config.yaml
n_head: 4
norm_eps: 1e-05
init_std_up: 0.0352
beta2: 0.99
decay_fraction: 0.582
train_tokens: 213200000
steps: 6062
Each number is 128 + 24 x the weight over its row's rms, rounded and kept within 0 to 255. Layers, rows and columns count from 0. The size above them is the row's rms in percent of the matrix's.

# layer 5 MLP up, 576x256, rms 0.23, rows 305-321, columns 128-191
size [ 94 102 103  94  94  99 100 101  95  98 106  98 100  99 102  97  95]
[[ 96 133 121  87 128 126 119 112 141 125 118 106 132 164 105  90 168 139 114 120 172  81 130 154 173 137 123 108 157 129 135 101 127 124 143 105 150 119 112 129 129 137 103  62 112 140 142 163 142 134 108 121 130 154 126 146 170 124 114  73 106 135 116 154]
 [114 129 156  87 136 113 100 190 120 108  99 117  87 125 124 110 108 136 139 117 138 105 134 149 113 163  86 115 120 152 133 150 148 124 147 112 128  84 139 109 135  90  82 130  93  46 146 123 105  89  81 119  93 147 143  97 125 118 136 129 127 175 147 132]
 [110 104  97  91 149 129 126 102 119 126 127 115 129 146 134 185 136  80 152  95 137 115 172 132 159 157 124 122 148 158 144 110  93 111 147 136 137  93 116 161 140 134 154 128  75 134 147 129 115 169 135 110  99 120 112 112  90 150  92 134 138  91 123 144]
 [155 143 154 134 158 124 165 140 157  72 147 140 129 120 112 144 181 141 130 158  79  93 111 125 107 126 111 155 149 125 144 136 107 108 120 125 104 128 135 120 128  99 121 120 145 152 154 144 125 140 122 123 161 119  59 173 102 155 119  96 127 116 113 156]
 [134 121 119 169  88 178 115 179 115 131  96 113 124 138 133 131 152 164 139 115 137 136 138 170 128 126  87 132 131 154 133 168 177 150 155 153 182 122  95 162 129 115 133 134 114 148 152 119 142 152 112 146 143 123 126 138  65 137 150 174 126 141 118 145]
 [100 101  98 138 131 104 126 138 115 122 101  93 172 113 102 113 157 137 106 107 133 125 139 114  99 130 152 115 135 130 102 147 193 122  90 103 113  81 128 145 123  97  76 102 135 139  68 103 154 139 173 134 146 113 173 119  99 110 171 113 103 108 145 113]
 [126 118 150 188  55 173 107 142 117 159 165 130 133 112 167 118 134  94 159  99 119 114 131 144 131 113 112 134 102  98 130  93 113  86 147  94 158 128 133 137  99 135 108 158 105 116  84 148 162 165 165 128  80 134 156 145 138  92  99 149 124  78 142 156]
 [120 129 112 104 115 103  80 107  82 140 134 177 143 150 169 115 114 113 156  89 130 134 112 124 113 128 104 139 159 130 117 161 116  98 141 111 126 135 142 142 124 148 163 145 133  85 104 163 146 126 191 112 143 110 131 105 147 109 116 127 113 137  99 135]
 [120  80 148  98 138 118 132 151 170 111 136 143 152  98  96 174 146  96 149 103 142 114 141  88 100 128 141 139 157  97 142 132 140 158 145 113 115 126 123  97 123  93 119 150 132 141 119 119 111 114 151 152 132 115  76 142 137 118 144 100  65  99 179 135]
 [115 140 158 127 120 106  95 153 118 167 156  95 114 133 154 155 154  93 138 134 152 127 144 162 127 130 148 125 167 118 122 117 122  99 149 139 161 141 121 119 105 126 165 129 125 111 138  95 128  97  67 104 135 128 155 124 104 155 195 139 136 117 129  87]
 [101 139 147  86 127 117 145 114 126 126 130 133 191 151 148 146 106 162 114 125 103 133 137 120 133 145 109 155 138 129 178 126 183 134 120 131 126  97  92  85 127 124 124 166 105 146 128 102 105 157  92 154 151 115 122 116 146 138 106 109  96  99 122  94]
 [116 119 167 138 131  79 136 138 136 162 107 125 126 131 154 137 163 147 135 191 145 143 141 137 107 142 112 139 101 118 128 101 130 145 156 102 151 134 119 102 151 130 113  89  82 119  87  95 117 170 110 158  85 180 123 111 208 118  60 128 121 121 113 140]
 [ 98 122 114 122 126 148 102 143 136  89  99  98 173 136 131  90 131  95 127 137 127 128 177 131 126 117 105 110 105 125 127 182 148 119 154  76 169 106 143 123 135 145 137 112 153  47 125 109 128 130 183 112 151 121 108 161 116 199 101 109  88 154 132 121]
 [128 142 120 111 148 192 140 154 119 159 120 139 128 183 156 148 102 167 102 128  86 130 160  93 125  96 132 140 153  93 160 145 164 128 139 132 126 112  97 152 117 152  93 107 144 159 180 154 132 137 115 118 123 107  99 120 118 165 118 131 139 131 142 144]
 [125 109 100  96 136  97 122 167 152 129 108  96 114 155 149 100 113 150  94 129 100  89 120 124  98 133 132 110 141 133 177 105 134 184 149 107  98 118 127 110  89 106  84 132 114 101 136 150 134 125 143  81 119 135 147 156 127 105 118 125 129 146  82 108]
 [170 129 142 135 134 148 112 166 158 125 127 165  98 136 119 129 128  91 115 150 112 148 125 111 172  97 129 150 127 150 113  99  98 101 129 158  94 128 171 102 120 150  98  99  81 122 132 111 161 107 115 142 113 113 146  77 148  90 106 207  99 106 138  67]
 [176 116 138 131 116  68 165 113 140 149 115 142 172 106 143 128 122 138 115 155 160 106 103 138 164 136 149 115 111  94 175  95  83 142 146 157 134 159 137 148 110 146 121 124 113 166 165  77  85 111 152 119 124 116 152  82  96 147 134 145 154 106  89 141]]
# layer 5 MLP down (transposed), 576x256, rms 0.217, rows 305-320, columns 128-191
size [ 97 105 100  98  97 103 103 105 101  99 103  98 103  95 105 102]
[[151 109 100 131 167 123  89 112 165  98 125 142 118 107 138 111 151 119 140  84 142 142  85 150 146 112  89 176 161 108 129 132 135 104 135 154 126 121 122 140 139 139 141 134 126 162 159 116 133 121 135 123 156 144 135 126 117 142 106 128 124 121 177 138]
 [137 125 184 144 148 152 133 159 129 127 146  96 129 148  95 143  93 131 108 125 139 139 145  90 114 151 125 123 133 157 123 141 140 149 115 113 115  88 153 140 138 102 136 149 111  99 136 151 104 100  94 123 143 167 105 111 139  96 124 146 131 147 118 192]
 [ 79 107 106 156  74 107 115 119  78  98 105  90 140 147 112 160 186 121 128 111 131 120 134 134 158 133  92 135 130 113 149  91 130 123 100 124 147 133 140 113 150 130 138 106 150 151 110 150 123 121  89 125  98 146 121 123 141 139 138 146 123 130 129 152]
 [111 108 100 103 137 149 182 111 163 100 102 124  93 126 146 128 142 141  96 143 132 115 134 147 160 137 161 111 140 162 131 121 135 140 102 123 118 157  99 116 131 110 167 153 122 127 149 131 103 103 105 167 126 171  89 138 110 113  77 180 103 137 178 127]
 [ 83 113 144 130 144 116 129 114 162 161 130 118 163 130 115 145 136 126 146 138 135 138 101 141 131 137 163  95 108 108 114 129 152 118 156 100 132 124 153  73 153 132 134 150 135 151 111 125 129 117 153 154 120 147 127 105 132 148 126 122 145 162 133 138]
 [132 109 122 132 116 124 150 154 133 146 139 141 142 151 123  92 143  98 103 114 132 144 105 117  96 155 155 185 120 152 206 103 162 127 116 120 150 107  84 102 112 146 164 150 141 121  87 127 158 118 131 139 152 127 142 109  96  92 125 133 119 129 138 158]
 [169 116 122 108 114 186 101 151 111 122 102 124 127 131  86 115 148  75 105 150 153 144 114 182  87 152  95  66 137 162 122 167 134 115 159 125 107 143 135 125 128 160  83 124 138 124 112 111 153 123 139 121 103 110 128 104 116 158  70 147 102 143 131 174]
 [131 106 105 119 129 133  95 144  77 148 147 146  84 147 133 142  94 142 131 185 111 117 159 129 154 118 121 134 133 153 112 163 140 120 128 159 106 113 126 118 136 102 176 130 113 102 122 156 108 140 124 122 114 116  79 108 104  60 152  94 146 121  72  61]
 [113 128  72 132 122 154 143 122 145 110 148  92 111 159 147 157 126 144 152 106 157 127 137 132  98 126 105 142  81 101 122 131 101 141 153  90 119 150 130 105  98 119 112 102 119 137 109 104 120 163 119 148  87 130  93 131 113 140 116  83 101 109 113 172]
 [102 112 103 138 112 119 106 130 118 184 152 175 171  86 126 152 109 137  97 116 106 127 125 146 150 143  83 118  93 135 137 149 157  99  87 139 116 136 133 144 135 141 163 124 136  79 145 179 166 109 155 113 127 134  60 147 148 170 150 126 126 120 139  85]
 [111  93  64 116 130 102 156 110 110 133 122 162 159 176 120 113 139 137 125 120 115 114 115 119 119 141 117 118  96 102 132 159  70 122  84 120 147 157 115 107 139 132 145  92 187 123 138 125 130 118 108 137 152 101 173 130 102  91 110 145 113 163 143  79]
 [172 113 147 141 126 159  95 117 107 109 142 111 118 132 139 133 134 123 107 116 133 152 102 148 123 117 124 127 113 174 144 147 163 127 173  92 120 167 124 144 122  94 148 143 142 114 129 152 118 148 137 110 152 178 143 152 143 102  91 137 139 132 124 124]
 [114 142  83 190 123 122 141 162 143 137 131  88 109 143 143 136 133 127 138 124 143 104 113 141 142 137 116 149 105 116 135 146 153 142  95 140 128  83 119 127 129 121 162 150 120  36 109 133 108 130 126 125  80 127 100 155 108 127 140 125 135 156 116  68]
 [191 115 132 146 140 171 118  94 136 127 138 144 135 169 105 129 119 130 103 124 145 131 140 114 114 184 136 115 161  74 127 122 111 111 111 129  89 122 114 118 183 141 133 144 118 185 123 125 112  99 102 143  87  95 118 138 119 138 103 131 104 122 155 131]
 [111 124 111 110 133 123 119 137 116 166 143 124 102 143 185 110 140 154  94 120 134 160 110 108 182 142 165 110 118 152 173 124 153 137 100  80 154 119 150 132 116 148 102  78 122 145 126  96  97 120 168 116 145 152 132  85 175  57 119 123 147 131 164 150]
 [158 139 100  95 138 126 140 157  99 136  77 113 124 153 107 178 124 138 104  85 134 180 110 157 140 137 101 135 132 125 120 151 165 114 172 158 154 101  90 129 116 159 117 104  88 136 143 101 103 107 123 103 113 133 137 114  91 146 115 107 116 112  89 152]]
# layer 5 MLP gate, 576x256, rms 0.229, rows 306-321, columns 128-191
size [103  94  94  90  99  99 102  96 109 108 100 101  92 100  95  94]
[[ 86 125  96 135 150 105 128  86 109 156 149 136 114  83 130 109 156 147 150 117 135 126 150 145  99 126 151 148 156 103 116 111 121 132 120 120 106 170 144 134 111 120 125 152 120 130 154 159 109 130 122  73  65  91 153 135 120 120 148 154  79 128 152 101]
 [ 86 130  96  95 118 104 111 127 103  63 122 139 149 133 122 162 108 126 164 115 138 123 114 126  80 107 120  93  80 158 185 142 138 119 122  74 108 148 113 134 130  95 162 133 111 152 147 138 127 136 140 143 155 101  77 150 157 167 147 141 126 122 138 128]
 [154 145 119 151 119 122 137 138 153 165 127 145 107 125 124 115 112 167 180  92 142 125 153 124 100 141 161 123 113 143 123 157 111 172 162 155 152  93  84 140 103 144 195  98 164 111 120  49 165  94 126 115 106 137 125  82 175 112 121 153 113 141 112 114]
 [108 100 127  56 175 149 130  91 128 122 139 124 144 140  78 140 156  64  79 121 111 119 112  83 113 115 145 148 166  90 138 130 106 110 126 118 116  96 103  82 112 150 119 118 130  80 137 132 128  83 107 137 143 170 143 133 151  76 154  90 126 113 163 127]
 [113 100 113  91 124 122 111 100 137 172 115 141 158 110  75  62  99 134 144 143  98 123 118 119 141 134 154 118 132 122  88 157 150 119 100 123 139 137 153  95 143 102 120 137 155 131 104 104 166 120 148 140 146 106 132 119 115  88 155 160 134 128 169 131]
 [107 102 148 117 130 135 135 103 146 161  84 157 111 107 147 126 164 181 107 148 131 122 111 141 117 138 154  93 138  85 104  81 116 128 134 132 144 173 107 153 117 116 115 181 107 154 101 107 145 133 136 109 125 167 108 117 133 152 107 115 100 122 128 106]
 [115 120 128 104 111 171 101  92 118 116 193 133 109 164 107 145 145 151 136 112 123 112 184 149 144 103 130 140 133 166 102 140 137  64 130 140 103  72 153 112 121 114 121 103 125 113 147 139  90 106 107 126 144 120 128 152 125  95  98 121 128  83 131 106]
 [102 133  89  79 104 151 163 129  73 152 161 186 139 179 123 118  73 131 128 163 121 158 152 127 141  96  90 109 132 137 146 160 131 138 160 118 159 143  85 124 125 130 156 142 109 151 166 121 138 170 159 147  85 128 126 196 135 123 153 125 112 162 108 151]
 [159 115 103 162 127  92 140 122 127 139 157 145 164  76 183 143 125 130 113 181 135 125 146 136 134 125 134  80 128 145 117 161 127 117 107 111 116 133 124 117 115 139 183  86 153 117 113 114 150 110 114 139 135  72 116 124 141 105 177 125 163 114 124 140]
 [127 168 125 119  96 117 113 136 123 152 120 135 142 131 121 104 107 121 126 101 141 149 149 119  96 133 133 143  70 113 117 141 150 123 133 117 100 123 120 164 121 106 163 176  86  97 153 110 199  98 145 134 123 141 123 179 100 102 138 145  89 116 143 134]
 [144 135 145 164 116 149 141 140 160 117 103 156 137  97 130 143 166 125 121 148 113 102 133 196 154 116 124 147 104 134 152 153 154 151 137 108 112 113 181  93 102 141 178 109 121 143 107 152 125 123 152 113 144 125 139 150 132 150 153 125 119 156 116  86]
 [108 127  80 103 127 136 128 184 150  91 144 144 139 149 124 102 129  84 104 144 114 109 110 163 164 157 139 124 163 181 122 146 163 124 107 100 115 153 125 140 121 131 152 112 107  87 131 111 137 142 151 152 117 118 127 162  92 159 112  83 122 107 144 144]
 [132 109 112 130 118 104 140 147 106 131 133 147 120  76 157 128 160 115 143 106 130 116 134 110 116 117 115 168 115 129 152 126 149 136 145 132 143  97  98 132 100 143 193 171 137 131 101 127  96 133 168 100 128 119 148 122 130 118 131 102 160 109 181 124]
 [158  88 127  89 126  75  81 159 136 147  90 110 167 195  83 119 133 178 103  85 108 133 114 123 182 162 193  93 135 121 149  66 159 151 151 114 146 101 136 149 129 121  97 101  55 116 166 139 108 133 122 118 157  73 125 116 149 100  91 129 122 122  90 108]
 [137  53 118 105 172 140 164 142 119 111 104 168 106 123 132 110 156 107 136 106 112 104 124  69 121 120 155 146 168 157 136  97 150 125  88 159 180 125 144  95 132  93 115 120 113 117 109 126 131 104 140  80 128 152 122 129 127 134 101 129  86 147 162 104]
 [124 112 154 145 111 133 124 119 171 135 133 111 131 130  75 139 126  94 141 105 129 102 171 116 122 144  93 191 125 131 161 110 115 133 157 129 136  93 124 104 127  91 119 106 136 155 104  77 126 106 131 134 104 167 129 120 124 139 142 120 158 108 150 109]]